{
  "num_attention_heads": 2,
  "init_std_up": 0.0625,
  "learning_rate": 0.00282,
  "train_tokens": 92310000
}
Each number is 500 + 40 x the weight over its row's rms, rounded and kept within 0 to 999. Layers, rows and columns count from 0. Numbers have three digits each. The size before them is the row's rms in percent of the matrix's.

# layer 2 attention query, 64x64, rms 0.0796, rows 0-63, columns 0-63
062:451516437517444545483485502553546507529530487511586466539489524481466491552448500561511508501548440522422506418515556493456507513428443583492549477496486472465458532504554411514537493475511505
066:529524509536470523491539593519528501481508512512480511572494482477452535537466523547455501397504473503540445467494532415511492517494518561500563469555518534441488515493532530537488602414444468
072:515510513574474490465493514513516489488568461457518486504492514455483509501428548574483485385485446519480486465500548465495437519539539547522601558546533510426468489544513503572483563469482514
066:518483509499479442511459490489565475465461537447380480486467444533481589493547468494534542565480544515552467509419454574499488526504555517503506468436501508508545466480506523450432488514503558
091:471520523553474564507534533512469515460464481559555487517496535474489482476459548515513466392528452510466526458519599437411523487449468508450497488570508527466449537508521474548509570446475486
062:480498544556505472482460451532530520437510505394612557498494548532518554482443508482431476437497457501473481485571581503510481449568490552481559552489521474491492506516511488475525502442515513
086:526532557445477473428488475507483427448546573494450547520436424522484552557497471469419477535541494497553469491456420448487505479570529494490498526542494571455551515537505535481488494476504476
088:592515551471505494492519511492456475473489547547397513512435510528506428497575505484495509494500453512532504501416417530459469511534488480509464479469501563547542518509546480419470543588491472
090:516444466514573522513456532560600503547440488523577518501484554460527525506511561496584502458537473502451514461508575486453534433511407507472478517530477452509553506516506456498502454484465526
078:526500486538478538514471511480521518482530529493418487475505505519533538431554437465465575511464586517536501548492425563562550458533509432516553540416492484446503470490484488492544446528433479
098:541543476463511516474555539457592456422461510540506470470429486488400501509481449475514520532511494467575495476445489507495499546506525471587510542501543572482509539557442531514497468574481494
082:492480491523505496476555462464436449527439573470470472444455494571472534499475513423476556529520555499527557482456496581471477485522465547542504547438539458508454494466545539481416486558529532
099:555511545495499474458508448508496444466550487518498584468501522432528547522537486455445459457470428499501554524454472508553427457557460488520495474487522517538422414489566517493556456561506512
099:491433508531460541517437548493581515506466456544542457489540568417475429516446516528619440543524501527479437455510574494505449502486459479539507512501480465533489480511463495512503519463453496
135:543501569558451489479522473578503484460550456588518505512494515448452537506468425457496468432539460529467522531484475475480507509455454509580510549551426491533446510520548516489524466484586479
111:534542433449434477507514472413443508477535580493430520509425468492468556570508541457467551531550500513533510526478518495539512525550454546485448470461476481433515487571505544471501479468514554
140:501503464599550495523516554455513492510536497472439494524465498477551439468430538517475530549412514538507496532495500521422482515534528473475518458570443464546487490505409456461593495521493470
118:489542508481531534494454467486428572423532509503472506514498536562464502428493522562491546425539475501498544461532536497499526546467504433463491532465488456467581531547605475459442519458482493
146:421513536489491497469477513484462526545462483496484500460408532408556536570491540529536527553466497553524480508531552502507513434489494465567485447545494391551522492446553503455517523543501487
119:492452501446474441493554491517453562496533440477512506503485498509464563516515530471467477458494494525534492547549475506550488520579527526496441455457484574460416495496515412557550527394498540
121:541449451471570483510481565510481533467455474513509486492540533498531392499428496453537550580503490521457495434497547519478510580562458443516494548489540463498571528533479524535537448483541501
122:561495517503459556523415556459512488538468529451461569555521439528507517509587477460463480460532522545495486518490552438554527459505552479484583473552449526501522520493540436517481483478476428
117:538518548575490453499458470467468526495529530520482513491505398562420544541469527559540554454518477514498560575456487483581458523513462498483515463445534486519568440441484527498483469533471523
125:519532537520504471465524559434487455466505471513533434510496485513566536486432490530409521452510527507499577520495473471517506479435595560523470547509503471424441539459528521461539524562556475
123:461523534529552562466544460559455439504499444472516571466497578485570508439469479552469497490523461507551467493550532522494536508503487534408502540508488466487503445480547414552449509493478563
134:563447459565481440510452517508498467561505445487562458545540502527388448510500556500494460504514535530508505489505489469452544479451530393493523536523571477526456468517554469489531525521531554
137:492495461544598481458504500555501517463494477452456509578477502502493516448457487569432512476546520513521501501497498520568493490459476469456543449492593575545432459489450500562529505513560436
131:495502485528470450474514453535461497485492500441551536538484498482568464518478511553474474490494465531465534471479491503580482531448509487493516467565497518499522680505459557430492506512440545
147:445519538493482483542464491493486490408490490442491447559474510584543500467449506503518450538573514491493627516480493466528510462543524521581508506535461457517497518474523522506462455472426428
110:485563486463475486471549567490457529454481560521556452580524506484492453510488497560476481529449552493563470527454529481457575470531451513459437531445572478444541527552449485466496492506440524
142:480462551485471490529456507570507560560494519545464440512605522422500517474454517528489512530530542519506420568521507487476470479463512495497482501506499483427563472520433445487601519555526481
127:582490426470539554472452455516489509446571454539485452551547554494546515511554467563534531535467517489496422516478540480486479491521481420506500570457511441586527519514470456478519539515484474
105:501452437537452511560444389504517510562595572469473495525503489543488500502468533520561464493520589490511536466495469531501490485554454525475495560531503438505547520444557525468489480449484470
118:490468482515402510536489502443437423468545520485453509523486479560428556479447497550552480490443545502491441488471520496504478560550511518513518556533502503403489477523537461534566556448497541
091:455499459545418530549517490461459405480528505540545557480469532553505513560406491517576500418473575498496488515452526517571473485500550509478515505572509449448493498515516466522539509480493533
081:395589510576486492460525517521514483475423504513532538486522432414532408507504455508492516509496445466502526538570486500487579532462484526495516483491525491486524508563511504451453484480583506
092:541416466474487534556479463501445486542540496520483482443499511567475518458511546522527469493483609532454502532452552488492420489539519522523467575483553441458471454447487483539541544433469485
083:516491560490406502500468488442447433431505524496452513515471511515464551520489535581514477498523478507500509490465518481535531490524459549503500553531525518376483483483531508549589523446559579
081:503523500566505469451435520544566473496556516441454494501508497486482584540519459490413526488426509431483473473550528455486567500529467489493543480512417494479564563557483474540454442490504522
086:531549501483551469437560532460462507540458519483520465465461509493582502483451536432523516514487460517469522574497445514486452522492623500450564445508455525549528527539472518455479476520553441
097:498463425552497510519412497497541481504532523533516455503534562525488515501524466511556533512493548516519452522503579526524485459531477422490459525473505480494527451476498459568522451464347537
086:490529502523498519466526468540452511508499535477512502466491495536524558416528458470383554488551538467513548475532437472468503513482442514483539498441480513378430517535545510499568494457551517
085:474549459515516450492501463480601547518496500474481510518468424399488548492481523479464517450545471476471498519486544494493574566473463482502562440505505583501532567571448503508490421526505500
102:542534514531589402494409466552595489498403490513501496508469510449485515513553515525484548550477446502528486499523525564518507522508454561509456472433534514547498462498483503452475475519455542
087:522533528496584463409548548514536541508411456524551521477451459417529524524538548482461531460538397466474485500554467508456531480502491497425550468466478463530538517511518510518508519519538528
105:549452495523479563557406492466567454447479486543506478512519575495462457522476463588578461570491536546514424484504569527531444484522466507504470471507508480521538449475493477510505512529435523
073:575466510468478446472495470544544494499448462540496530515483494541481574513514447529545484480478455475459516501423486469452468511438537545629575465477520432526506530446545530456541515510523514
089:498578450436486448507485509455459485506485566453467499468412536406552536446538504499487535475498461559497538514510528534515503500544503522524439481499512483437520467602512494503542506432530575
077:549525519576497510592423561450575450522512542466435502548526462431497486492525521516472548518456455556475526498555504499472495476508528480513440455514468541545567488568499477538535489434494474
088:464566558560507504559492449505489575456503478497449507478484514599472464516470541525450504525528553457479438476474514468496500530482571452589523498492538455552489447480492514545436580503488459
075:459470532463469470523414518501492503520551514487426598496462498521462496528469519543524581532448542554474463422540484504513508491520514479600506482508515448567468434470548473444549479505463508
080:520456529416518488476563514517474476500494445507491514517503489561490577507476407467458533604513567455550486519504452470582510504522544474431454440513515531485464488438535466534513531476452508
099:492436458436528462574500606450526501502432503529473508444449491497521427499478524449525485523467504506469526373497502474535470529538478466521472498499538433511516454537496530477508484502594488
073:492413558428539513535524559462510486549492509481514484562472443567453475423523489502460469487530499578481535482480530430563506516468543541443388494501459506505463529542525478467510512536482491
087:530480459512498498516481511492499477506477486535511569561506439437519553500538448532520580494570494463489541565439611510584477491535485536450513484479563440452506476474509545487540420481503473
080:525505571524424473411593587480527436486538514556543496545543494572468456508505508483442506486473515561514555512485483481559518512467537528478486514473533529466432457470492506417494479508537479
094:472515527491496470474430470487482454477532490450524599521522537480548498428477480548446512444530475530520423522522467523536503520561471571448549532493479563502462550504581484517449478426447523
063:469458417482519444506519464449497474561472466491553504536485506553418486472437543446498511468466500456406454504502518545520508426494541466529498537514547469477461534478549465509513532617516500
092:488461506466566417444512435524443490462478495456483544558475524549458511509461493587499489545494453526544504482486493548568486527474505503486581460455530575471446417494459512550550495534468497
088:561551475499468539493563541560441414518519506485515564514456477519570502486525502503530480506435525531430487503496532492508507509497500454389488509549486481408504584535532478511493524409498512
075:514568510467447455521499464475496502378514475471437473532504525570513509484480475467484492568500489463517539466521492436522418480527557537608530496499456509488495485440554556493494530440454479
089:473508521427495482511447562492539500463482540525524438562477461483493533490524503574533495484472444524545457459525515560488578453494499595433427512440577517486499543510472481435548536502526487
088:496443520491537507476550551542457522530464491500486377475577564489433580450470510523506523461490533489510546473483563456460519481497491465430528481555487551427544549519539491511505469461494455
085:505492386533586536543510440498512584524552491549476523564514479462566487536520471482489497467509523509508511503483471508415502514502488472490448533482505412500571546502503454412493462446520472
# layer 2 attention key, 32x64, rms 0.0916, rows 0-31, columns 0-63
074:448582552478453506476523486558536455559523472503435534504484481479543508502499553508483495524518503432504519524480513435447517518430467443479552512469480548445494539489503498488364580505548515
082:501486426484475493566473479467554533533597496453541523466487476461513409532499578541453428484558485512509491491481457456561476545553522522487515481521522455526485562422504497440475515475561511
061:541432426531511498540513458429497547516535506547561520512544582506471575484527596504501489417543539466476495462495553518551458526518479487466493462501470411554483546511480515555469505497493470
076:487491493545502520572523483466469506473463467529462499527502512512549535404475479489545450395478550512482454569454513526510513440523517459546470524510482539462532400519517497457561541556418516
080:525480472493526485454499493503555542535465508476533506504533535489461518517467535530485503447587460463465505484503515545543464506479480458448526411417508410581490546481404512519421504446542464
059:427438474553497510546436545550479530522539426472518523440471486486479424499553519515521487498538494536568467553496496412556469492476538518466437433552568483520507471466564471531489513512543483
093:433507467541579531498495493529479467457562450547563526522466528511498455471464494513556507549410560471525480449555441443485526524488519463425479533516406518469550464472554514525526511526536511
084:553529506511571467460495515513508487425495506570507484514465530513530506531551430462467565515516604493470488489466448570520474477464483548474454453545504499468524445540526505520567413490587507
073:553533447513462574465457577493452480559466557481451539486520470460521494444558480546494505459496511528561550517481493523449417468527520504534498536474519559525446519525472453495465455406483558
103:500491515452445473520516482518453500532473526525466506507493510585458566514480524496490471491405444545457506503534523422544592542480470550560538493499515576446543509520525426519552484545429503
099:416536473571473531505493526469485464444580461479471496557469459449489494499522536465579468515524561503538469481505482443477529572521546429459515511550461548476496529540514576513540531420486481
092:538537410502524543544556517431455528594442489538495472474528504473537560467457448518508471444531531563493531509538481547477489510466456507502503463438493508522568484418543527456440489558484511
079:469474534518483545502498548505472434511529503484408523517568486431514501491576518574451585451538516496476527508461479512544516507543479432454482548521498552474434478485498500517459449445431431
102:538459501486554580527512462430485464495483567516504530492524466498535506508445508566453524522561511502559474571460528494450465520502425461468545544442446446519502531457504516476384478538523521
099:549518499503476455440493453527548526434435505509575494455435553511488485536454486440531468508359485512487585566489459486522512524510496519521450482520423475542541512485545518504522491539488490
101:543529416523497562450467493492522522453477521454498484528470617511453461549441486464495491524450488534549465541513599460461463575461488495483549486534461480465525511494534524452517517497579539
120:573530467516494524509501592439490504520555503598550458492481507524512441474519529480524498443428503593540499464564472464550503514547482509483567448458491502494518461500468523510501399478481467
101:469549456513479469504517483537503543445467449620528491463491487508446540495480513495504498488534584455518497422475549488533447476477437489509546512523585466503546465544528519542511540418533429
118:491479456443510472550491545479569505455449493517501528477507479440502567495523601560537448473535436490552528475620495531490489522489462475570543475514503424496500508496452537459529486517450540
109:464465478529473570437529468495550568481433474459479498523499478520456534478529548498493466478517533544553514482562501445555511440448491560541494462554560575456442511530430473453526446502465539
121:541572476441570496543480502462437579503471528447439512436555538433513487490505500535484531528473562502400539443486513485531536505523436492551478564498538533551507453510488541523472535480516465
103:484530610578475498497530501477530529502548543475498542529441474493498512502491544421438487530548527451533511476495477497444566442426590479441510451461503494554554449506474506511540505454528512
102:446568528503517467489480458443437511501559460455474487500506451529517518437524492574499477519522408424494502524450558530511467595455485547510537544466548565502540436504520462525550485493531512
118:555493485513475422485564554470500472430511491469507501505498517458482397564504440534399457500495481478468491519479473530568484521531584571547483546523573492465467533450483486479513523504464530
121:455524515514512568426513494562444470488527528530562529569525492525491464523526466437475577455508531500547498539499528524481531497512449475513538493447456442431422566583459509502456536452464523
112:540476566472569498531536494431523520510467515506529453489452530484419493482526562517462550486531523497468550502509463483522467512419563460493493538545506505574441504604509396509482499518484551
108:467527518576591491490506435550425476488487506506526535463442435500458519477473549513455437538552576569532518554500517501474489547546506494504518519511547514473412492466487504521432517481520422
118:496531543532433483473516490546507399513528460548566431519515493477486479528553522565524443543465505523490471434514490550600498550471538447481463423511437481499482501508483512477507572480453540
112:547496494550482449473521481527505541449422475496534549463464510533535495466531464528508509512528470503517564440474510503542481516521605478581473471378512488546489496433464510415520537528546511
102:473500487447563455516596526546430503470498532497520465487576389491558458506447446494477507527514533535542507440437514519514531479521549545486446532503468526474503506552527469436511423515532489
116:498475485530481461499518554569540569419538462467467480442532525507494507588551528509450542498494483537532460517482520499424476527436522483487447450578536496461550464474453456570429477530514498
113:521477494455581580525486513589415533485517481538464465481485506428515490459552531499577492505485555420528464515436508450484497521507567448534535526518490475518533552493469463471496450495580493
# layer 2 attention value, 32x64, rms 0.0566, rows 0-31, columns 0-63
090:537549527482452462450532525492525436554538531534431538508472557480486443545510468462532575452525480495449524463429522508519505414528484521450467430525563512515555545465447511468516498565519541
102:510430496497423487442542474512512498526463493470469493535458598620544525471512484495541500546475479449560478524500521524487438561528447459569495498559498513495487501502472481497513480605449506
096:523577434484549516495460525472568569543492466516493490489557478505510543555495483524493495479484477527506581431519411539438516447455484572504500542497529441494489481443512428463557450459467478
099:466473560568558451511560519517487519532439493454496516430516565468524544426516570476510510465489502436524539505396519490476510459488454475588508538454530518546500537547495533517483497453448471
105:478558476488405540508500509621491448515493521519507476445500480508550445486523457466572433505517531479482542572479509495518487458458517482513454497490524432465470415495501472547562504447567505
097:494480443487465508469453515500560578519500469495535476452500563523449510493536464491485510521408546518481550541464484459556539493610468487467516507504434490394501527557443512474526440516513461
092:425563497454560532481512497470468441544510486451487511503499484533560459547516491536560535519536499482547478512439460510490472510436480476474507580489552507503459563436439455457486489541600435
103:593470498432549521437531483503458475564495604489561486517561462573504517473504406502511485429538462491447513464448558534488524483511470491512554546487501464490450531475450547499505504486510516
104:535522535473505505562498476432445564492516464550477474627517546524540496455553498433505492438518539525505430497461439469450493509467480492587487468486516575510501523468509519551449533545488500
115:528546419474552478516492520565566523399473553471512449402509514486476446485463528466511483513474494493493474493539527519496496497494493530494549516561503472557493521523488525540497512408390566
094:508395579535550539465509574527537452474517456480551484527461526492535530543530538549491509452512407540497453480519495512453523478473563498514564552564501467461499509519438460478488490491419500
091:466476429458421532529464508465524469462456446483547492499521440479570530522536477506435525445512513498516519490449441481534504546483412483539495482516559546563527540529530442535556566492558543
114:506523505536476452485456444536507517572445509497551500507478510490505549455460489493537550469381484548542479518513502462582497433501522516495514497483513551537455403600483541464456516462538531
091:478460423514581515486411488579469604499456540430556450467540509533459465505507513540495505478478519513418543473487497515496500506450473537469487464517485537488516540462530503504595546487510548
095:440447456509496480443530499533531532496590574512519436504518483503472491557475460418513520546539533519487457449535538497456444522579518489455430530447527511475522468466490470558563518425496483
095:483541520490532599519556551534478521537518424466554500421512513527457511506446498494508496522444535569483527476537535419443524496492480443497484513472440467521548492522478408514517556533466573
085:545410493503496518558499509553526511529488461566535449488472453534533507530418477433481580425591453516487498453510476504490433531478513519473533449472511496479554529477506535494522441542473423
101:513495441515487423527425520528505505475481496543549556568481571543476535563475556478514554451502475495479495460534501543482465449500525511506524415442415423507520484576446507524455481465484493
103:521541495542466504478484556538491469569523531610436403504496440458479487523547492523544547517531489514527549457472458471519541483520567496551456475518474479521392521499522525539466551459501468
096:506487508475516455577527542515501529508490469526456553394491537548500493502487533476406481485547540528552435517452471554578438470488508447513511471454564487482494522507559484545570570500531516
113:490524463509470475482584492472487490478534482547469519484540422504536545505463519494537511431501523529496637544575478476514468547502479445443489507517448510516441484494503524528439612471479485
095:488475468514514508547510535478465497461551476507539588526549528518441480483496487437538519510489486486513519396567532504521452452462483501532585460524540510423411533531569476524521456432534488
103:484464445536487468561478451559495493504484485527626464456528509536469537538517478466580487539500545506575502524443540468530501459482566453510523405513517466519542486446467528525499445471479545
088:533550573466512406565515526405410436529467563499495481488536491528533550552543451473540475501523454484515459445547519483558524551466553504557546507499468495467518516523487457491489512548484497
095:482570441496494535476451545463490591532495518531510514473509432524508548472518553474483438514464535482505431497481552487353507491497522495473519533526465523536532482529543461517396540521494506
103:555520511521462458545485489466523470437497480553520532475546531484488455519448515528467513547444525459545557463524496496528528513400429506505491424528574571493476428425478508578489458507513470
098:482492500472513530420597489556494434462520474523564464505540451596440504541478475479511474595470521502527486477450522512534431561442510473522485493519464456520460500571473556496545488469497486
116:472478524552589512569470508564549527522518520536417522422519505567524436545472460441469474474486555525481545465489503460468530446506510553512439480500548418487515453539532499441467509485484529
107:447483464549567489547497479532539456512522466455479512475524557509508532561561546429448547474473549494434458483477560542476549492490485511491475484494530423458540452426588568539517519473481488
099:530516456460385498490487524505437478501431558531482534461521513516520501551466465524524468559448594523462480545524511480448534522473460448507545485416532527483462601544505534481529490471528498
115:476559571485534455513454579577485510470529493478565547456483547477505478527437415519466582521457501478487522496439512494505481542445537489488494507538499461528427530444529457428536476441520491
089:516514513411457533518470544476548556498471451487501484556564529406527514476529511539509495477504439515449448479537480594546456487600523527458534446461446467502503453457484545473470478520489475
# layer 2 attention output (transposed), 64x64, rms 0.0494, rows 0-63, columns 0-63
098:492480457427485557485495426547521554566550487480406545548549525507434554499487516483515528462574506529569467481528531479508509475504484488493462566507554519474430463543456489542484545490568461
083:485505511526443442436549485526478478499583535446528507561500527552549533501455505567557565461480534416513493487446543524459459501517500555455481462544498527515516501534440447498496394503477467
097:534517528498446472472555489513507439497522524493519560551488457435474583526522445454490538458481459470542491511476480526526486463537478526391509569495487543455550506468494468604494538568476443
085:522479571587481492448489544474501465488543505545546456479529471400501487548501514460548444504490479482507503508545528536601518561418491450529452464532448522507497575557477528515515510445482524
097:500538476506452437509509489484496553577511516500469548461460495494514511500568573509503536517512505530529538477524529446586439459545495424532540468489542509433438478517494481577599457476517560
095:513471509541533464502465440487485462470525475498478554508466520578465519524472524539436499542528494493511549457483391500518488450490545506492598440563537508435441558475512486495495481469450405
083:429539549553473548540541468487556531575531500530516556548557468478510448446509451461474450486478491531527521522570526491487547528446492399458536529425494523482527514420533493499558511490478500
127:550483499435492507500491519540495546553490490539513498451531450436542467530464489532465486494529501549464536447489582502521560573423565477422457433531462492505583537476517462461554515550516482
097:430572520531481485521488454443426596413478529513448477547517501507585575540473522504539462416505522472463514501484524474497511536481511490560538470540458535491489483497500503481524548502572559
091:545474469546517453427503505480470489534466500483485466518459570491547530502548410459578521487543492491447489525476498606478452577446495482499447473540508515455486581484470518494512476454455434
100:467443479443486499528490524478570502504563364494571544485457460560503474429466536514526462507512435505448534492506473509514467556525479547571493493496521498471524449470464559512530496574524528
083:489516465557541565423481481499501530495543501492489536505586452528473476415477443486509492472434530450478546544519483475469476477559406459551534464529495494570532434458522546563466528521502496
101:537556508469530532507439490446438485483538540458497481462479456555583534484501516485464512598528477478576459430449502456522489476588518520532439555525468483481469441555489561477508496535520501
088:519475476453538520469502455443565506446451397482440527529525525431538474521501486508522472500485404505500517494524453513534501469448592537572516496542476574469586538476509537490509544510499492
112:557483531534447454496493468547493507408551496466543501566523481523466495519537531500557447515554501463513511433510538457515500524486543495478581455489562492479545510511586482440541580434494559
103:477459580458445486453491486502462467504554407505486467510523511522547524572519469529528530548437497548466539573456483469546502524477524599565430488472540525528478503443450473493518451518532485
089:486447569508493507472474540507378465424484508483533540499519507485535541519465462466424509505532506490501523453579474533448472599481530508538510440540566547504419475501514530470511499501552524
109:554523456449550513535453542422406463471544507467514466494496524491508483453412451431477498574527488452518536469457473537497548493514503534452463536551490508494461601533524553554501499479507517
097:488530515411463443470466476489543506499461583532477538478476498488507538486581469475508492509516438494504577513494507480570473481557469430553554497474430551517447417494503564496522519490573537
084:475441457460518520511457515543498484433486620515502488503488467431484523522517515503521462505433516549459456545490583540504536476492436519480475548455521575459570444474511552541510506477425503
096:548458480518470497464502527497538560435479564475515415468490424472460552527464474498419569485531509462479538508456521452503555504474445537537546541505530519555512530495474524445522451565421533
087:435452450594527508558476524464490502462546544535531495531490486434497537464511505436524532476479461465513590506480505608494498485444535526446488534551482564482446507513485498496472417519526447
093:453532541572530486474443469499447496416516510556486536494440489502506483509460482523477478502494482452462557485539470490460551497521510593460535467457415486421470505497512512606483554517545553
092:504516541525576481512502455506440542480530528515484453539505495507544472532450493465417478477449481442502514515562527520517502528548486479567428547557538388512459487467489487492549468598551476
087:525417494462525486567484474543479516457421476511508509497513515415553465539409490517579497466495546447494568465442481451475576537470480514480486497485506492530561423488519473521507443501562503
111:471514502526446581486519463401496456465501526520561545530524508579532475510490466507537465493460506539506520443500488553606550480530447515513496517422480519549445518511506523437452485573451487
103:514413501490503529492457537445513480543469559493458473519514505498447516481524481433480467497524537413462543568497555432485499460440502523521546407513548528488471541496553493523547519427473417
096:498505522522461473450526521499436483538497497487519484442521445475461504519465505622493458504472494542600526559471505464612511502445472457500495474497567564444457521548446531521509491539537495
096:559513484523457474507465499436432487520555516480432401574493552522511483436495536413522472463468507528511449538520513539487528490494496519503415518563539539559484421541496480524501556467498469
092:513514502468482477515495577462477500470549478527508464544441426556413476527450422541455471482498500474526519503496532506532545567499518472521499494441522541460486541451507485449503464451552369
098:479532512482494570504534496501473470577497530428499500469475545506459517507533483432530469482480530550523486518573466519601396486465486494536527513511546514471549472467426542593488498555477556
086:580541458451523503536488538443490440495547562580558498539561516525504374534511470506479536450435526480495527492468437488505519525517541531492506566540494529459507490513561444548505493511516542
092:487545533513513460484471506462418489436518519507549497509483449450559477507566514556567512539444459481510491557503472545503483539598440459542570478435427526539531487512475513506469424534512488
101:528529518489464523567467521483492503535499532508511440484524459484476432455519511451489449456512460557492470512529471457554559532514468471500477599428483455501481456589547540460491572494561583
105:531461449537602555503534565501521514502492510488507488446478536507450520430544555494475466539531578499417504537511526500472464510496526408534552490532529464484486513555536553406468526457505488
096:477538464463413488518489554387587487544415526476543506508463469422550482521567485516475491472530484524438540479505476512459461462511492507513563503534540490444508523486512539544518517575533480
124:481442510492547527500503520525525387445469477540540457621496502491461415522478482462529516448492546493493460523487474486467558476496565587466481482494507489558534507483500480421447530527537498
112:514539536464469483526471510442559508567469500532486482452468483419531518482548531479563483483490463477454489466514543493508475465558472515522437482526466418546573488478562551538488577566524585
095:540514495467485522455540580508512550428465533508529451433437550526512428523475530512458517518544530478470492432463492500487479543512472529565458479536546446507470477576463476553458489545545593
112:466488510503564528496535562488485463433520495491487490511551542567436531536495552505487535514426553498554471579509422543460460496541436436523499597446517527514476439464489530524466499509519542
113:523416540523501434532512535499574441549512513475465544441405476494488462560510557489405539525562498517566460470546494540494509536522506494555521541464537440460510546498453493496515480452509512
119:517526482507472597515520457537508537490524427521451567569523468520410487459498494491455484440489565442470491536500507447503464440562512565423557483484497524513567462473513477527453523488480544
102:549523526527435496543513520473537507451480657498474453447549516450517533550493467478514482501445555497550526399511516468492487450466477449538527480496448563483517521493531508478495482469444472
113:511487494475487419575516521515520464487492479527434494554402453449513506557532541485506449514502446546503416499483539573502504541487596509438427523476464495455480551541455475466531498482513479
111:537520576501427509492535566492468457487540521512475520549494540486492428506552467506506531420516523515452427572507477578436518478452537474451472481523516518571537547480481452505435535569513493
091:476542537517490569544510523487557475505589449532598509562449467519408466475517483518521500520546524507487526511537480517488483552512548497485515518435534412507492474540518394455522498446474485
120:465506432459575568532547464525560568550481469551479444475459489524476506451494481515490530511458497483449529537481499517513484476515473536591482498528499504523494480477423527558429391558479467
106:469504486553501518622482506476538526479500552494506517558511475480493493480485565414394480498596482470500508470504472493455499462503545533463558464545472470474470477485532476593419523502489500
087:503550445548537465485580507497570506488524451473510445433489513503480549525486545588535485519475549473515464557467530493469529449525423474492492570452477452452515566474533435461510467429524507
091:461508506603481508471543399530567496546496458548460496460476534515506477538488542549532467480362522509473494552520510440489433521543466506570512518525497471509560475520490500459499456473508506
078:468512431590561623546512526465468523534495439448489506500506574515488525508489480410546520460497502481517473496472519506415508491437476510473435511552565477501528539468474456498469482477456492
099:487547531453481454480565463522555510531569471510519508529493544483524483544415434501570493475524478475546494476458512499450445568458550504494522461533465445541480559478559448411526453533548513
116:520585490475579541469467494453409425507480438495439519516506528468505542518537514465583475498491578522513453541505460496473481523562514514451460465518501454434521456498459494531511485424556476
093:534513471489537457482485526542574563522441473496529396499446582547432459463511547475462537525457535519489423524522462454456545519482494532578510497479484499561553524446520493494522544507499451
110:539463486430480523498519557533557516484444519500565474530578504491496423515477472537506517551455449536470479517462498529563502558504552452475518556493544560554541389479532517450489455497478456
087:468469511485475508485469541547507507468549519498443545478520500485524556468504522477581552477551478565569492444499440500419553540513472510546542515509459603516522469509495556518448539394504496
100:509545567517491510504475477482475450491538482519501514512520489580493532495466407514358488522494457468467447475483508551484456459508577511475510455592513484454439580477490504520484520482445510
082:474427493507604491509522472550508502513522442450472450499522463404463491513521487584471607513447451488519503503465550566495512516484561534461422515533454533508522480495481509499510510465446539
092:512533530489561510487516484519491483454510457502513495536494580511580451480499492501469574475427496537496461436512473498505532492570543484514440566421460553557497382457483483469468502511517567
122:499455492547538486538494475487555469450543533496562546522505513544517542497470452507454513505482470428443498492510490565403477491539519523495542499495413453508548477399545482506472490515384497
118:502523499494537467515482514434578510464474445495560502510437480512485494520530448527531487539544517445486544503441475486517483525529558519508572553448470486477477567485565489382525447587470455
111:485498527504526456487469441549534541501447451524413494503564567477484462491495581480455479471550493536481391467482456484489485423503502528455533494545508462524509452554473467576512563491478554
094:527534454464552461542403492515556513473450483545443478486519460538546515513471522519502505546497483496438478507496494488397624472553475529511477536539474476597515482548561473502514496527495480
108:487434477515460516452557452454529560492477518503438448466524461544471655533533542502489478528555500480539506516531559518490475498443421436506494454439478529512487525513499524537514483548484509
# layer 2 MLP up, 256x64, rms 0.0743, rows 0-10, columns 0-63
091:566471515480475541539502537472584512485531491482452484535468508476487542496566522549468452558485567465482459496457440573420544517417560485437519522527420485499517495493473465543453466526453505
088:447429456438475454452491526534496579497495532455496575499498502495506571485481491473513455470510515508429495545549579502546475499619483456474428517463500534498535482547519492464479505548484568
104:487471439613456513505501483484616468518559484467468477436551507507518506490484500504497406503491529501504516474561503498520536518450481394480473516495501551524594489480448497530467462506543470
109:479545469516493473575540515561593568491499565449514521471480507499407479503463511568510395555456510522443436520486492504470441448544496519500459490518463541525520516486573493470475469526516515
104:527469498557532532465496596376469493571485454458506515477548493476489544489465434502565533538526482454510504494540529556542507452492467466552540506462526471557430528443497506442507481481454498
108:508518526451483543541525540422473474555490555483572466540457523476530523450481482513515504549560478519494555552525534488448505452379425521437452472541544520505485494515462461519562494454512543
104:525457516523526514521513570460537471540476498491467493478580564525456526548541504486558435465504452446539469521518430485566502450555600536506480460457553533498535427527504490440452477530507465
105:494533533390479495532445503443491486550550554503510441502456515592461514511435432489509468487561552569518489566453544486442455463504450468468508494519521489517472538467498526504516574549512479
108:501420446445538473534511450551512465497534509454508487537554502477532552497486447502513447476470585524551528491490485503517484512512519538431482456490455524547549440564433559427527421478461544
107:511459495522508526511438516471537487551484449522405561532536436482508548465502532492602442538495534461546533526549518433520453503436508491540538481437526542450507546472462529494506532563499437
092:426522527467509469489556458478455491550497520498492475475495479525449556547464494560488466573532590605467546410467524500499520478482423502510557442525528526466482525485452550548478463511481493
# layer 2 MLP down (transposed), 256x64, rms 0.0576, rows 0-10, columns 0-63
105:484480502480527484491496488535501503549477469489481462444513488504503472471505551525516525490507443573475617572492540432561462515512409415469482499456514454447548540565536505438554491512539546
084:499570538552468483557443570507533490578513447559524442499463504433477429496572475489489534467522470467550524451473447501507503486479491494530581511487523502560427482462566463544513478464516458
097:496531531454524545544466492501512510465460466555437574541451497511441522488462499443490590426567566555478433520509434520518459489489481530465541461532484493443475554510529479500505503429561536
109:512531501481451534434593538509515489452461494494590508516519478481488499497499513502516562452497447539539497431533474467488516550494543468530467513572518516447524422451494488397481553570485438
089:552494592499467552496539407574562495437508545501506560514498513531520495471559537506428539494470525440501484485447483487521478389469561503450482492569497449516520448521500493487462530506516517
100:550489522567449490446516567505533419476512502519447556402500506472533473513466504438520488488550484453569507461481443508518482427581534535455503483505450536492501471478508549569486497535549557
107:440546526529482572442490486525486481487486442516465491465436495474485539479563510493534532523441544472433516560486527457602444488555498556568490494457505434450498498571494505511495559486563533
110:596531439491470508502462482421432460491544594480438415477500576515554494515507529579473434469477490454447465533467485497480498485495532525534522523476563530550548488530488527472516484498534511
114:529571513423498576517517476440505498529449494526476472536509506494429551496473505479494562422454447504435443518501589494518477433512470511513485486496518425500487539502469481557500558576560534
097:568569477495464494476481597442496492527531514470512516478484447465513438488520496491507527542567508478531549542436525394474473501477475523381513511560494533492516506510513508516432441508518568
097:561481511520476512471456482642510533496519488481497513502502493475533463502531486432494508504529484380494477504557446517484530458577575538417529525502462479494497525489467438457537482513550543